Weights of a small transformer language model.
Size: 16 layers, width 192, 6 heads of 32, MLP 768 GELU, 7.73M parameters.
Each number is 200 + 20 x the weight over its row's rms, rounded and kept within 0 to 999. Layers, rows and columns count from 0. The size before them is the row's rms in percent of the matrix's.

# layer 5 MLP up, 768x192, rms 0.197, rows 413-467, columns 64-127
096,215,172,201,186,198,246,211,176,205,208,220,209,210,184,198,208,182,228,212,231,192,196,221,191,162,187,198,192,175,181,211,195,189,241,185,192,237,188,176,214,205,221,200,214,198,232,218,158,181,211,180,182,218,163,189,181,201,217,142,161,245,184,207,193
108,227,199,194,182,213,226,216,202,208,189,165,217,212,208,203,181,199,171,162,202,221,192,171,210,217,198,189,161,223,184,179,209,199,205,215,216,208,181,184,193,217,215,179,200,203,201,197,185,221,220,211,215,175,182,191,172,236,222,186,180,198,190,192,217
113,198,221,231,167,212,216,213,222,210,196,193,212,189,179,207,180,203,193,230,185,207,192,228,156,159,204,174,190,192,213,201,199,214,207,182,197,166,154,182,203,191,197,201,195,180,187,189,200,189,194,238,194,208,180,201,189,188,213,240,207,226,205,166,183
087,204,218,186,225,177,203,207,205,214,200,216,220,198,223,172,207,172,188,240,221,198,196,212,200,205,190,163,180,184,192,214,209,180,206,208,210,177,254,168,208,230,226,185,168,199,206,196,177,220,183,199,172,197,213,178,206,191,175,154,166,215,176,226,216
085,216,212,213,188,215,212,197,197,207,172,168,184,181,201,186,224,179,202,175,178,241,224,213,169,206,216,195,210,210,195,225,218,210,197,208,180,202,207,217,208,196,173,169,202,182,226,182,217,198,215,209,191,188,181,201,172,214,198,164,198,184,185,196,229
105,226,161,226,213,179,212,226,190,203,182,210,191,225,179,188,193,219,176,170,197,223,200,168,226,208,212,188,211,224,196,185,201,215,246,213,207,204,254,209,201,193,185,181,187,219,179,197,195,199,142,217,201,214,168,197,180,231,181,202,222,205,202,166,199
097,179,180,173,223,175,157,189,213,196,162,187,197,210,209,211,227,218,208,236,197,242,175,193,225,192,226,152,167,174,169,251,193,209,198,232,201,215,208,222,189,211,197,208,227,212,220,200,206,228,204,201,190,183,214,223,186,214,189,206,231,216,200,203,226
113,217,212,188,248,207,240,187,222,189,204,211,199,185,190,199,190,218,198,206,245,213,204,221,232,193,188,193,189,207,203,217,214,204,227,181,225,197,185,131,206,219,225,175,156,163,208,199,164,196,244,216,249,192,167,231,190,216,178,174,212,191,195,236,199
068,193,226,176,172,241,160,181,206,206,183,214,205,193,198,208,187,210,179,185,240,186,248,205,187,211,153,229,221,190,212,223,180,196,206,192,175,213,203,244,206,190,202,217,161,190,199,181,206,229,227,173,210,194,179,213,210,210,180,186,208,225,179,223,258
107,191,191,189,235,212,178,198,187,203,197,218,203,193,184,218,171,196,219,201,172,175,183,203,198,216,252,245,225,203,212,162,256,200,190,221,185,189,169,227,217,193,200,236,187,234,176,211,170,167,214,209,175,210,182,173,186,203,209,201,195,184,225,162,211
087,210,203,156,193,220,223,178,186,184,206,201,198,163,191,209,193,197,154,160,207,174,206,177,200,216,174,191,207,204,205,182,177,194,210,179,199,181,221,259,202,175,208,206,213,218,228,139,199,203,181,207,186,216,201,190,193,210,185,164,189,176,183,211,187
082,193,234,201,176,191,230,215,183,173,201,209,176,221,232,237,173,192,195,177,163,219,203,226,190,196,221,191,213,177,197,171,202,201,215,198,200,207,241,192,146,215,182,222,217,208,176,229,208,175,235,196,173,201,180,196,209,200,161,221,200,206,196,203,186
107,192,178,191,213,223,185,235,222,219,225,245,201,174,185,220,180,216,189,208,204,242,224,165,205,215,223,199,209,166,220,216,217,152,209,205,204,148,185,235,223,234,200,233,179,187,239,203,202,200,164,218,173,218,192,238,169,164,201,202,214,227,209,159,186
104,226,248,201,200,242,196,202,198,209,209,172,200,174,179,218,177,191,187,210,172,158,212,181,213,197,196,204,234,185,193,165,200,228,240,218,203,187,206,213,199,195,193,224,237,181,187,171,194,196,202,206,221,191,218,195,212,179,170,153,216,223,210,227,203
098,179,199,236,180,192,179,210,170,213,220,198,200,179,245,190,189,170,227,207,215,201,209,197,175,196,206,199,234,185,240,217,171,188,191,135,192,190,172,183,172,184,191,179,190,196,193,178,202,202,199,214,236,210,186,230,237,193,171,181,152,233,202,232,218
108,196,228,209,235,191,176,196,203,183,204,184,214,181,197,207,179,203,211,195,176,217,252,195,198,233,215,173,211,202,227,231,243,213,207,220,215,246,222,191,207,195,184,212,224,217,173,221,215,203,168,197,207,208,207,225,164,172,185,212,200,170,184,205,224
110,192,202,178,191,235,185,176,203,186,180,180,220,187,164,194,198,209,174,196,171,203,189,218,164,177,206,202,233,191,203,187,211,195,216,235,211,198,196,219,199,173,210,191,183,210,221,215,216,185,170,207,190,204,174,191,192,211,215,198,225,176,196,192,206
102,180,196,203,209,197,193,224,246,219,189,173,201,194,197,170,190,194,181,216,186,243,183,195,191,226,194,199,193,218,200,165,175,222,210,199,207,174,207,181,211,172,167,182,229,177,220,206,214,210,209,206,183,166,231,193,199,164,228,182,149,202,215,175,179
094,222,210,215,185,198,198,197,207,234,197,226,207,218,198,201,241,209,184,178,223,197,202,186,243,206,213,178,214,171,209,229,195,173,171,182,184,249,204,220,212,166,233,186,236,204,208,195,200,223,195,191,183,218,204,222,174,213,239,164,148,183,188,188,229
108,178,178,202,181,207,194,217,207,204,187,203,217,238,170,212,192,194,193,183,196,195,221,184,192,180,206,162,201,209,208,187,203,177,209,205,224,161,243,200,230,193,192,178,197,194,229,223,244,214,206,206,200,219,171,197,210,228,209,234,210,173,186,187,179
115,215,199,195,215,191,189,232,196,232,215,173,225,192,194,238,203,183,214,190,191,201,183,192,209,205,186,186,234,189,217,191,196,178,204,222,229,215,192,201,158,176,221,205,195,183,179,183,208,175,200,188,229,195,186,212,189,203,187,182,213,201,179,240,230
097,209,221,184,189,204,241,192,195,247,209,182,204,177,178,218,202,205,215,197,201,223,204,237,242,183,214,171,176,205,209,168,183,204,170,202,204,192,248,201,178,208,209,228,230,189,197,244,202,184,187,189,195,181,231,197,213,185,211,177,235,172,205,208,224
108,162,225,183,218,206,207,182,160,218,206,185,197,203,237,228,188,185,211,189,216,185,210,211,220,215,206,181,197,187,200,213,198,213,204,169,195,203,200,216,205,173,208,180,177,189,166,222,158,226,243,250,187,238,191,192,211,193,191,257,184,206,204,206,193
109,178,229,159,206,222,191,202,190,195,175,212,220,147,176,180,201,220,219,210,211,186,211,154,177,187,190,201,185,201,176,180,192,173,174,228,206,216,195,190,196,192,208,190,224,193,186,198,207,222,214,191,167,213,198,226,217,204,208,171,258,192,182,199,198
113,194,198,208,198,189,158,222,170,168,217,190,200,209,184,199,199,228,247,210,182,178,197,214,201,182,169,207,256,202,211,207,202,214,197,181,199,204,232,212,183,197,223,198,192,196,200,213,185,212,204,216,213,202,215,184,200,184,169,228,210,196,166,209,222
095,163,186,176,187,231,181,214,212,226,199,174,229,219,214,177,175,224,197,201,186,196,182,174,197,185,189,232,191,202,181,202,221,206,217,211,189,221,216,203,191,181,187,181,216,187,239,217,227,190,170,230,196,181,217,222,198,191,212,215,186,231,216,170,166
095,216,168,162,199,188,191,182,224,183,224,150,166,204,179,203,243,221,205,187,181,213,237,211,176,183,179,176,181,207,215,185,227,212,203,209,179,208,216,230,199,214,189,208,200,207,197,238,198,218,164,211,187,212,229,199,201,222,221,147,215,208,194,197,174
102,189,198,212,189,229,215,224,188,203,208,216,229,229,188,180,199,206,195,216,156,178,214,202,206,199,217,196,184,183,215,188,229,183,209,175,160,188,188,236,199,167,206,201,221,194,211,195,207,195,163,229,177,190,210,201,196,245,209,215,202,213,192,188,207
105,169,190,164,165,240,199,167,199,196,188,169,194,227,205,217,182,206,189,179,211,223,185,227,222,200,191,222,204,182,149,200,203,196,174,182,200,213,208,205,208,207,255,177,221,224,163,180,216,226,193,217,205,193,197,201,172,183,178,178,226,223,204,250,217
085,216,168,206,185,205,206,201,194,183,186,179,191,208,202,227,206,149,213,173,215,191,197,203,196,198,210,213,183,216,209,197,218,147,218,196,211,215,208,202,205,193,194,191,195,208,204,189,162,195,214,216,230,211,183,201,199,222,178,163,222,185,209,181,218
111,181,178,176,190,189,182,223,198,175,208,151,192,209,194,218,217,208,207,222,200,210,225,195,206,192,214,203,204,184,187,205,206,198,211,231,180,200,195,211,187,158,207,199,186,223,180,169,222,213,221,236,208,222,199,201,172,193,175,168,193,190,208,234,196
102,214,211,176,186,193,203,237,170,206,186,214,225,225,183,202,200,184,216,191,262,177,207,197,204,165,216,179,210,210,174,188,189,209,200,216,219,210,190,212,179,192,194,230,175,190,223,187,189,167,218,214,219,198,195,203,185,191,161,184,210,201,236,219,187
096,215,186,209,166,199,194,198,210,205,198,175,220,194,211,178,209,184,212,236,212,205,195,201,175,204,219,197,190,226,214,168,205,201,176,229,192,187,216,208,211,185,194,196,184,206,193,201,179,196,166,221,192,233,208,201,206,209,223,208,230,186,215,200,202
098,223,209,220,202,195,201,227,175,207,204,205,196,200,177,191,197,215,173,226,173,191,218,172,201,260,185,193,218,203,195,191,224,197,195,187,225,175,213,226,193,220,211,210,219,224,169,205,187,187,215,202,211,178,207,201,174,240,215,214,186,190,188,177,212
105,193,213,159,215,227,229,218,191,219,235,205,193,182,183,203,170,209,231,218,213,174,167,193,183,207,214,199,194,209,169,175,197,165,211,211,198,185,209,189,172,230,194,220,195,165,222,221,193,175,208,208,207,218,219,181,149,208,205,172,201,219,172,227,182
085,203,170,248,184,198,192,195,176,209,185,153,184,179,196,207,228,209,209,210,181,214,183,207,206,195,224,144,199,241,235,193,212,213,153,198,195,232,200,206,177,224,202,223,203,188,193,206,187,214,182,203,207,220,218,189,196,239,207,188,244,218,218,176,209
099,210,205,205,228,196,178,194,193,194,190,201,198,159,193,212,208,197,211,221,185,178,223,217,174,219,210,203,213,161,164,187,190,207,174,212,161,230,229,183,224,197,223,198,193,236,178,175,231,213,182,194,180,238,201,221,224,177,190,214,237,181,255,194,218
087,205,207,237,169,226,187,198,240,175,180,189,225,184,202,221,164,218,186,216,220,208,226,167,279,212,203,234,187,212,183,177,222,196,205,182,196,193,192,228,188,190,178,174,210,201,218,213,217,235,213,174,196,190,219,228,157,195,205,209,175,179,206,191,209
105,219,193,202,212,176,203,209,178,212,210,209,190,215,135,208,213,183,230,178,187,208,243,222,219,185,215,191,214,209,185,199,191,157,225,199,225,179,202,215,181,203,170,178,191,203,192,248,168,216,211,244,195,201,204,169,167,192,208,188,200,180,223,193,201
103,217,195,205,199,160,197,175,200,191,214,220,209,199,194,206,205,188,216,226,204,203,227,186,229,227,182,211,198,220,188,197,176,204,200,196,207,231,158,208,196,251,198,161,241,176,210,202,196,238,213,205,209,175,204,187,207,190,165,172,200,201,197,197,232
102,191,214,198,181,199,206,205,201,214,200,221,222,229,188,191,180,209,214,222,177,220,207,192,214,200,172,198,203,183,209,215,200,179,184,161,176,205,184,189,219,176,176,155,208,183,208,205,225,210,240,231,199,181,191,204,191,181,199,227,157,192,214,183,165
086,201,220,192,192,190,168,167,205,193,209,175,211,199,235,179,170,205,205,244,215,191,203,206,214,177,199,208,223,173,191,203,211,185,188,162,195,187,203,207,178,189,207,154,247,219,215,227,202,208,228,203,214,178,212,193,235,183,203,216,175,208,223,196,210
095,229,189,194,191,184,215,196,239,229,190,201,200,186,191,229,153,192,198,236,198,234,229,196,208,212,211,225,150,192,233,225,176,194,210,192,209,189,178,210,221,181,223,195,185,193,196,180,190,202,213,183,228,203,205,214,212,186,204,228,205,227,177,244,222
101,203,175,175,196,207,215,211,198,208,216,258,206,206,182,223,218,179,180,218,178,211,208,212,203,203,181,209,210,200,237,178,195,232,195,230,189,201,219,238,212,200,219,180,173,205,215,210,209,202,190,181,212,199,206,195,229,194,225,167,218,209,226,194,212
099,205,238,170,226,197,173,230,209,241,211,225,167,211,203,201,203,224,213,171,198,225,177,179,204,205,206,210,215,187,189,180,214,177,224,227,194,187,224,194,192,177,179,218,181,199,217,186,202,192,174,168,228,215,217,222,213,197,220,222,203,203,185,186,202
106,214,194,203,190,217,208,200,222,152,230,192,205,235,182,207,181,210,196,196,230,211,182,234,215,163,198,188,169,203,169,205,209,214,196,217,223,213,147,220,211,184,194,184,206,201,178,205,199,229,203,215,176,212,201,199,159,214,166,196,207,202,240,166,201
099,192,211,225,193,225,227,161,228,202,209,231,211,195,127,228,192,167,206,207,207,231,191,211,199,181,233,167,210,169,208,212,198,142,227,212,209,212,184,210,195,194,192,208,165,212,230,230,191,189,206,197,214,213,213,212,210,169,213,193,231,214,190,206,211
099,207,172,221,197,217,218,243,236,223,185,229,178,176,228,199,223,220,188,158,162,203,202,208,207,174,213,195,253,194,201,191,203,188,164,202,210,172,193,203,210,201,160,216,195,209,187,234,213,198,210,185,235,202,185,234,199,217,182,181,210,219,188,201,199
081,182,225,189,182,203,203,217,181,198,197,223,178,199,192,156,179,212,201,188,197,181,191,213,209,221,216,197,200,212,239,228,190,171,197,207,218,207,206,227,213,242,203,202,220,242,235,146,190,207,207,232,222,206,231,208,177,178,160,181,238,167,218,200,208
089,164,200,187,201,202,182,200,183,198,210,179,187,197,204,182,194,182,227,173,214,202,203,196,172,216,158,155,206,191,220,205,213,206,185,174,216,163,181,212,192,211,227,145,210,174,220,209,197,216,205,179,202,181,189,170,189,224,205,196,170,198,170,184,246
106,201,196,175,244,186,219,221,204,217,164,220,209,222,186,198,220,198,208,186,191,216,156,207,199,209,164,170,206,218,202,191,194,200,179,186,187,177,242,189,180,204,183,182,190,197,183,215,189,200,210,229,175,192,218,198,176,209,157,181,193,181,203,198,198
094,162,246,175,222,141,185,210,177,205,200,205,205,191,207,230,190,231,187,136,188,218,184,181,193,227,187,232,213,165,187,200,172,203,175,188,210,207,211,222,206,220,210,176,174,188,154,204,216,207,200,208,221,178,191,206,203,204,192,185,198,241,231,185,198
098,218,187,184,171,229,197,208,179,223,176,171,181,226,172,232,183,173,195,189,193,229,204,230,228,223,187,214,193,231,183,211,230,164,200,181,185,194,226,235,197,197,214,175,176,183,156,211,198,240,165,173,170,163,214,202,190,191,185,172,212,212,210,225,200
099,174,199,205,189,187,175,170,201,217,185,206,209,199,210,230,168,200,207,181,197,241,188,200,205,257,186,199,208,217,165,198,201,232,195,210,227,181,253,209,202,160,202,232,222,183,229,194,203,214,198,247,198,168,216,180,181,211,160,200,216,209,213,228,210
088,178,225,200,206,215,187,235,183,184,220,154,236,218,207,190,231,168,191,233,181,154,186,184,227,204,209,223,175,172,179,154,178,188,229,217,201,223,224,198,217,206,205,204,202,201,201,189,200,175,222,214,181,208,182,221,244,197,169,221,214,190,188,231,205
# layer 5 MLP down (transposed), 768x192, rms 0.262, rows 413-466, columns 64-127
091,173,208,202,192,197,210,182,200,175,220,192,204,207,231,211,200,197,240,216,153,159,196,198,217,217,183,162,184,207,199,236,220,187,211,169,212,213,201,241,196,215,211,216,206,158,176,161,219,215,190,218,202,193,170,206,250,195,215,210,235,225,204,206,208
105,174,224,185,207,172,190,238,199,225,184,173,193,208,188,199,202,227,181,194,182,212,216,192,221,169,224,220,195,196,198,180,208,249,215,221,194,149,195,254,204,155,187,160,185,233,160,193,221,214,180,210,225,192,192,184,181,192,219,215,188,188,234,196,228
104,191,205,225,192,222,220,209,192,218,219,234,191,218,198,171,195,205,156,207,193,220,196,209,217,173,242,186,201,208,194,212,182,183,209,226,205,182,220,216,176,195,176,180,153,213,225,201,179,180,222,194,235,186,213,231,155,190,190,216,224,221,229,210,179
097,225,193,199,199,217,206,163,198,190,190,184,207,191,209,218,211,165,202,173,230,218,187,196,190,194,182,160,213,192,235,223,219,189,192,222,215,187,206,211,223,211,195,228,212,222,207,178,151,177,192,207,208,190,184,179,208,216,195,212,225,207,246,195,199
091,212,182,207,197,218,177,187,226,184,228,226,258,225,185,220,196,223,214,228,188,183,178,198,201,208,189,223,194,180,221,182,205,228,195,180,173,212,181,190,195,204,208,197,183,223,193,193,210,210,201,212,214,183,220,161,228,204,182,197,238,196,195,189,161
100,212,260,184,208,204,199,190,163,168,150,167,188,217,216,193,217,203,187,182,243,207,194,207,176,196,179,199,185,178,200,198,219,164,186,180,179,217,233,194,212,209,205,187,169,210,211,205,182,195,171,229,231,184,198,224,207,172,177,190,189,210,194,195,159
097,174,175,183,184,214,186,194,225,177,199,215,198,180,222,171,170,207,180,220,191,189,206,204,201,159,187,192,174,213,218,222,188,172,197,239,172,212,205,166,232,190,199,191,200,164,230,173,211,208,218,210,192,208,161,221,245,189,214,153,199,164,191,191,180
105,183,207,230,238,209,189,186,202,194,192,225,185,168,218,218,211,154,176,163,208,177,224,221,219,230,241,173,190,185,199,207,208,204,222,172,198,206,226,175,191,200,213,218,210,220,231,208,216,235,195,189,217,231,194,195,190,237,208,211,193,183,220,243,176
082,189,204,164,173,239,150,174,217,182,222,181,205,187,166,184,225,185,196,215,235,202,195,195,193,217,212,190,186,192,183,175,186,187,168,228,211,199,245,208,217,157,197,177,197,199,212,189,197,191,229,210,252,167,216,185,164,182,193,200,197,200,241,216,218
108,193,178,217,226,198,207,196,231,207,216,212,185,231,223,186,196,201,170,222,192,186,158,178,236,206,196,181,186,178,182,178,211,173,207,184,198,190,210,183,188,203,189,219,229,208,211,217,202,195,190,168,219,170,177,185,172,200,257,204,184,217,196,211,202
096,195,188,208,160,195,227,187,206,196,217,214,185,240,212,170,193,226,198,208,205,205,165,178,181,218,199,211,192,174,201,220,187,182,186,193,205,241,204,220,167,214,253,236,192,216,205,228,210,228,187,203,190,206,179,177,181,187,219,203,185,210,187,172,198
105,199,207,228,219,212,171,231,202,211,169,176,162,170,222,202,216,183,182,170,198,177,235,172,206,174,133,198,190,224,205,199,195,176,168,198,184,195,194,243,216,211,198,205,205,191,196,217,183,216,205,214,202,218,229,215,170,218,193,199,172,212,198,191,215
101,215,211,209,192,207,185,206,159,200,176,207,205,186,220,184,193,210,179,192,206,192,196,186,218,188,171,187,190,202,211,209,171,253,215,183,209,188,205,225,189,221,223,210,187,181,216,195,190,198,164,242,161,189,213,195,205,204,200,188,174,197,217,173,206
103,205,183,214,188,209,173,201,211,176,206,212,200,198,231,207,177,175,197,181,186,209,199,200,234,223,156,214,209,208,210,193,207,195,199,200,204,202,188,221,190,242,221,167,217,210,199,222,193,213,214,185,229,201,266,188,240,199,168,188,224,198,226,214,195
106,201,209,220,217,195,212,181,189,189,211,234,225,184,213,205,174,218,170,218,185,211,185,180,220,179,210,231,190,200,217,173,166,204,181,197,228,204,199,186,195,203,211,190,246,201,201,192,185,198,248,177,201,176,240,208,201,179,200,168,215,230,188,191,174
096,196,239,220,173,189,195,225,190,175,195,202,226,184,158,208,188,204,217,207,209,194,188,182,171,210,181,186,216,264,234,190,214,213,198,186,205,218,189,215,220,179,163,191,204,166,197,167,206,229,157,214,177,195,214,207,208,198,194,215,175,189,205,200,166
107,232,188,191,219,241,206,233,213,199,213,210,244,241,188,233,216,223,167,210,201,210,200,205,237,178,223,205,196,230,188,208,216,235,213,183,193,184,175,201,217,211,200,203,221,198,188,181,187,210,205,238,172,168,196,194,178,182,187,196,224,210,178,201,223
096,212,168,169,210,194,177,197,225,198,230,201,209,225,186,231,188,168,225,211,197,195,210,238,190,180,213,208,209,181,206,199,203,220,231,192,146,203,224,214,220,238,217,201,207,185,171,196,220,186,182,219,212,218,214,201,218,244,187,203,177,187,182,173,178
092,206,177,210,232,183,200,194,208,216,193,144,210,190,202,218,193,201,213,178,199,213,212,170,163,236,180,198,206,241,189,208,197,236,237,229,256,194,226,177,208,223,189,201,173,207,211,187,222,254,197,197,207,213,202,217,170,225,253,229,182,202,174,193,179
104,206,199,218,211,173,213,205,186,210,215,169,212,217,231,193,223,193,196,192,184,230,205,248,210,246,203,208,196,173,218,167,166,191,176,188,201,172,191,187,205,184,206,201,213,218,215,206,166,220,201,225,195,212,211,186,208,178,215,205,195,227,206,218,202
108,198,203,170,239,208,206,222,187,205,202,197,200,177,193,237,178,174,210,185,186,211,201,184,216,220,220,205,187,223,200,231,180,168,209,218,186,222,207,180,204,163,204,194,206,192,225,185,199,196,229,208,206,199,208,211,221,162,146,229,183,185,217,200,199
101,175,198,209,208,225,187,162,209,228,226,181,188,203,184,224,220,198,171,192,248,208,201,230,163,221,202,244,201,186,187,147,222,218,219,181,190,190,214,251,216,220,181,206,218,182,222,222,193,200,185,214,174,189,194,194,192,186,193,213,211,196,190,213,184
107,186,168,196,148,192,210,207,217,178,216,203,207,198,212,215,215,206,193,232,212,200,220,220,194,213,201,247,195,215,211,179,218,207,213,178,197,182,227,199,159,190,223,224,194,207,209,171,218,216,207,209,169,225,210,181,188,214,205,188,228,228,205,204,179
099,187,195,212,165,212,218,206,211,209,190,185,171,227,220,221,200,187,223,190,203,209,198,235,198,201,219,193,181,199,234,202,213,206,218,210,233,168,201,185,243,223,139,216,208,212,229,209,204,204,196,213,191,201,222,186,190,198,164,168,194,173,176,183,169
098,208,237,193,187,236,205,181,203,218,194,184,200,199,213,221,169,191,201,214,174,199,178,192,202,225,215,205,215,190,195,170,207,165,221,183,191,193,204,257,200,248,201,199,222,229,188,205,196,193,225,206,219,222,229,208,217,193,196,193,172,221,214,210,201
088,168,179,216,204,169,190,196,206,190,211,199,188,154,206,228,201,170,231,218,243,188,215,234,235,193,211,237,179,169,216,192,207,212,220,181,206,206,206,168,195,193,197,238,227,253,186,203,216,165,215,192,170,202,227,160,192,203,197,185,215,184,203,183,215
099,228,205,192,195,233,166,192,185,222,208,220,194,185,202,197,217,215,198,209,206,198,185,192,192,175,201,214,156,213,160,193,192,179,196,161,215,206,190,211,167,184,259,239,176,196,209,193,161,180,212,228,206,211,174,205,214,231,190,189,180,203,249,190,213
089,210,234,164,221,178,224,189,219,223,190,190,184,216,201,167,218,221,187,198,211,220,206,180,158,202,213,207,201,212,201,222,183,206,214,209,193,194,180,182,203,193,209,137,199,177,220,173,217,222,212,221,139,169,202,186,223,204,197,219,171,224,201,193,177
112,198,221,193,161,229,206,177,192,215,207,216,225,217,159,175,209,214,202,200,199,221,227,205,213,210,211,169,170,205,188,197,204,236,212,216,207,228,201,209,195,187,206,214,213,186,175,203,168,211,216,223,221,208,218,178,212,195,202,220,214,185,218,202,213
090,217,171,213,201,204,182,181,215,178,239,146,191,218,180,209,192,163,200,236,234,220,208,181,206,201,216,205,189,214,198,220,180,183,175,180,206,147,184,173,195,201,194,216,196,178,215,193,217,212,174,204,165,199,202,200,211,196,195,235,207,184,201,189,186
100,164,209,216,207,182,200,196,182,200,220,209,191,184,223,203,250,200,203,185,185,167,192,189,183,190,212,183,186,230,195,226,210,207,213,191,195,200,208,208,202,146,205,176,188,216,215,225,206,175,216,224,205,198,185,186,182,201,199,197,183,227,193,223,197
102,199,180,219,192,166,175,185,210,162,181,207,205,254,227,189,205,219,175,214,183,215,229,217,191,179,189,184,213,210,208,208,187,207,171,179,221,190,214,216,207,191,189,185,208,198,187,214,208,231,196,200,230,193,182,184,192,197,213,204,177,195,206,201,194
096,217,176,205,219,215,209,202,207,220,222,206,194,230,265,208,224,164,189,197,190,196,213,230,216,201,230,217,237,189,193,196,209,206,200,181,211,216,212,226,170,191,199,212,210,189,190,230,246,187,189,197,180,182,204,194,211,205,199,185,239,241,188,181,199
109,166,194,221,208,242,206,214,217,212,218,170,202,218,184,221,221,187,171,185,188,213,151,198,229,177,215,182,160,247,170,171,203,220,200,207,215,226,194,221,184,214,172,194,198,197,174,201,204,204,187,198,206,205,232,221,177,200,224,214,185,200,170,191,247
100,221,174,201,210,180,185,187,226,203,228,202,189,218,177,180,159,179,220,221,244,221,211,182,157,219,189,205,206,212,217,253,177,240,202,164,219,234,204,203,218,196,213,192,194,211,201,163,223,212,214,212,182,189,166,214,156,196,196,217,165,174,190,173,205
099,212,199,191,218,226,215,210,225,182,195,204,179,204,229,190,184,180,207,225,182,195,220,165,202,224,196,225,201,186,170,165,200,185,199,214,210,178,174,209,193,181,216,224,180,210,222,182,227,188,163,201,236,217,208,199,196,174,170,217,202,184,215,185,198
107,208,175,183,174,226,207,193,180,211,204,169,198,224,193,207,192,188,199,211,218,224,166,190,213,201,202,191,201,191,192,228,231,217,205,202,208,166,220,234,216,230,191,220,211,251,183,205,235,234,185,209,199,196,184,204,195,184,190,216,199,167,228,161,226
099,182,191,223,204,226,208,178,217,203,211,155,203,195,195,203,175,171,216,202,212,199,189,160,203,195,180,189,185,167,215,197,206,165,192,178,183,226,196,178,188,215,211,192,213,206,203,176,219,156,211,195,220,220,178,185,216,212,207,226,206,205,200,197,216
098,205,220,209,190,207,216,179,198,225,215,210,207,211,228,199,222,185,166,221,206,178,209,160,210,188,269,203,210,205,198,220,200,180,183,199,195,217,225,220,222,195,193,219,214,193,190,182,183,224,245,165,203,195,201,210,192,190,216,204,219,166,196,184,175
097,231,228,190,218,197,206,208,201,178,208,193,180,226,207,172,203,206,196,219,199,204,175,198,187,208,185,188,247,200,148,228,218,178,203,194,164,199,171,193,219,195,206,207,169,205,220,198,218,226,183,150,209,217,207,239,172,182,176,190,206,257,200,218,176
097,214,214,192,186,184,202,209,221,204,215,199,210,223,195,209,177,221,242,219,179,232,215,193,197,195,169,245,197,189,230,203,178,139,206,191,192,211,229,227,216,197,187,170,181,169,171,194,210,223,177,197,189,205,217,184,204,203,169,201,233,172,207,176,185
087,211,193,201,175,198,219,213,210,224,162,241,213,198,167,187,189,205,213,167,184,204,185,173,184,190,226,209,211,200,247,210,178,216,185,182,182,199,206,192,191,208,178,200,172,181,200,196,153,193,206,209,227,198,213,170,188,211,193,221,236,203,174,188,214
089,233,205,201,169,183,193,198,200,209,204,208,185,168,210,220,192,205,197,189,201,189,225,229,224,223,215,171,189,203,195,179,205,201,193,212,207,172,205,183,223,231,187,161,206,224,173,187,204,217,215,182,197,211,223,231,173,177,223,212,210,191,224,190,168
099,227,176,189,239,224,211,185,188,185,184,214,211,214,220,217,216,233,203,205,209,235,222,218,213,218,208,202,219,205,197,194,223,220,209,215,209,194,175,236,186,222,193,214,204,226,169,199,196,202,210,157,190,179,219,201,154,211,201,203,200,177,228,208,196
095,202,200,178,173,217,214,213,206,192,215,200,221,179,223,218,181,166,169,237,184,196,235,221,169,196,200,226,231,198,191,224,212,184,212,194,188,204,197,215,206,218,230,212,224,232,237,181,196,219,164,199,207,179,192,175,197,204,204,189,234,161,210,185,205
099,185,189,187,185,216,175,187,201,169,219,171,192,187,202,176,216,207,217,156,191,173,215,226,224,205,197,177,207,200,226,187,226,204,194,194,185,189,220,159,195,176,192,218,222,205,205,209,182,215,213,199,221,211,202,158,235,176,237,200,174,189,182,228,201
095,192,179,183,226,185,216,212,169,213,202,229,236,206,209,223,185,215,182,178,201,193,200,186,200,213,220,208,204,191,200,230,208,200,189,232,188,214,195,201,232,223,190,188,171,185,213,188,240,238,188,157,180,195,223,228,189,213,206,190,211,213,208,146,212
096,229,216,203,192,188,217,188,203,181,181,189,184,159,207,223,211,193,221,205,202,215,203,181,193,212,180,205,211,208,172,162,207,173,179,240,201,209,202,197,177,253,216,192,176,205,200,182,241,194,186,201,199,195,163,202,214,194,225,207,198,192,234,218,169
087,239,239,192,194,222,195,217,212,191,211,235,215,191,195,186,226,194,215,171,191,206,185,243,197,208,224,193,185,199,222,158,193,189,196,168,179,190,233,183,183,167,174,180,195,185,209,212,156,210,179,206,211,203,230,219,216,206,209,215,207,168,208,228,203
092,205,174,176,207,189,199,232,192,171,219,237,203,249,166,186,190,184,207,209,216,204,216,220,221,182,208,223,247,175,215,196,220,191,176,197,185,179,175,228,200,224,206,206,205,172,197,177,226,148,204,173,190,191,179,181,180,238,186,197,190,203,195,219,210
109,235,218,167,205,208,203,222,199,206,180,199,197,225,191,213,205,149,211,176,202,178,175,180,163,193,202,189,198,164,195,206,174,186,206,206,224,170,213,190,187,205,222,201,225,198,165,199,177,202,196,207,167,173,209,202,178,203,211,176,212,189,187,218,172
092,202,186,229,209,218,204,190,212,177,200,198,222,193,193,207,197,172,200,225,221,187,220,227,218,230,178,197,184,212,220,199,248,199,166,197,213,203,169,172,206,193,209,230,197,196,209,222,229,202,234,173,179,186,205,193,187,192,187,195,190,214,205,222,211
094,214,217,197,213,184,169,181,222,204,201,195,229,187,207,234,182,199,227,200,224,185,212,222,159,186,180,223,192,204,158,163,190,169,237,159,196,198,188,227,222,210,212,184,176,167,172,209,199,192,200,198,218,206,196,199,228,186,191,210,187,215,207,204,190
101,205,221,180,214,212,205,183,198,221,214,190,217,206,169,188,189,219,178,241,191,228,165,196,212,191,198,207,205,201,222,188,195,229,196,171,239,186,180,172,197,191,186,192,189,211,206,226,251,202,201,220,174,184,218,230,187,175,192,207,202,188,201,191,207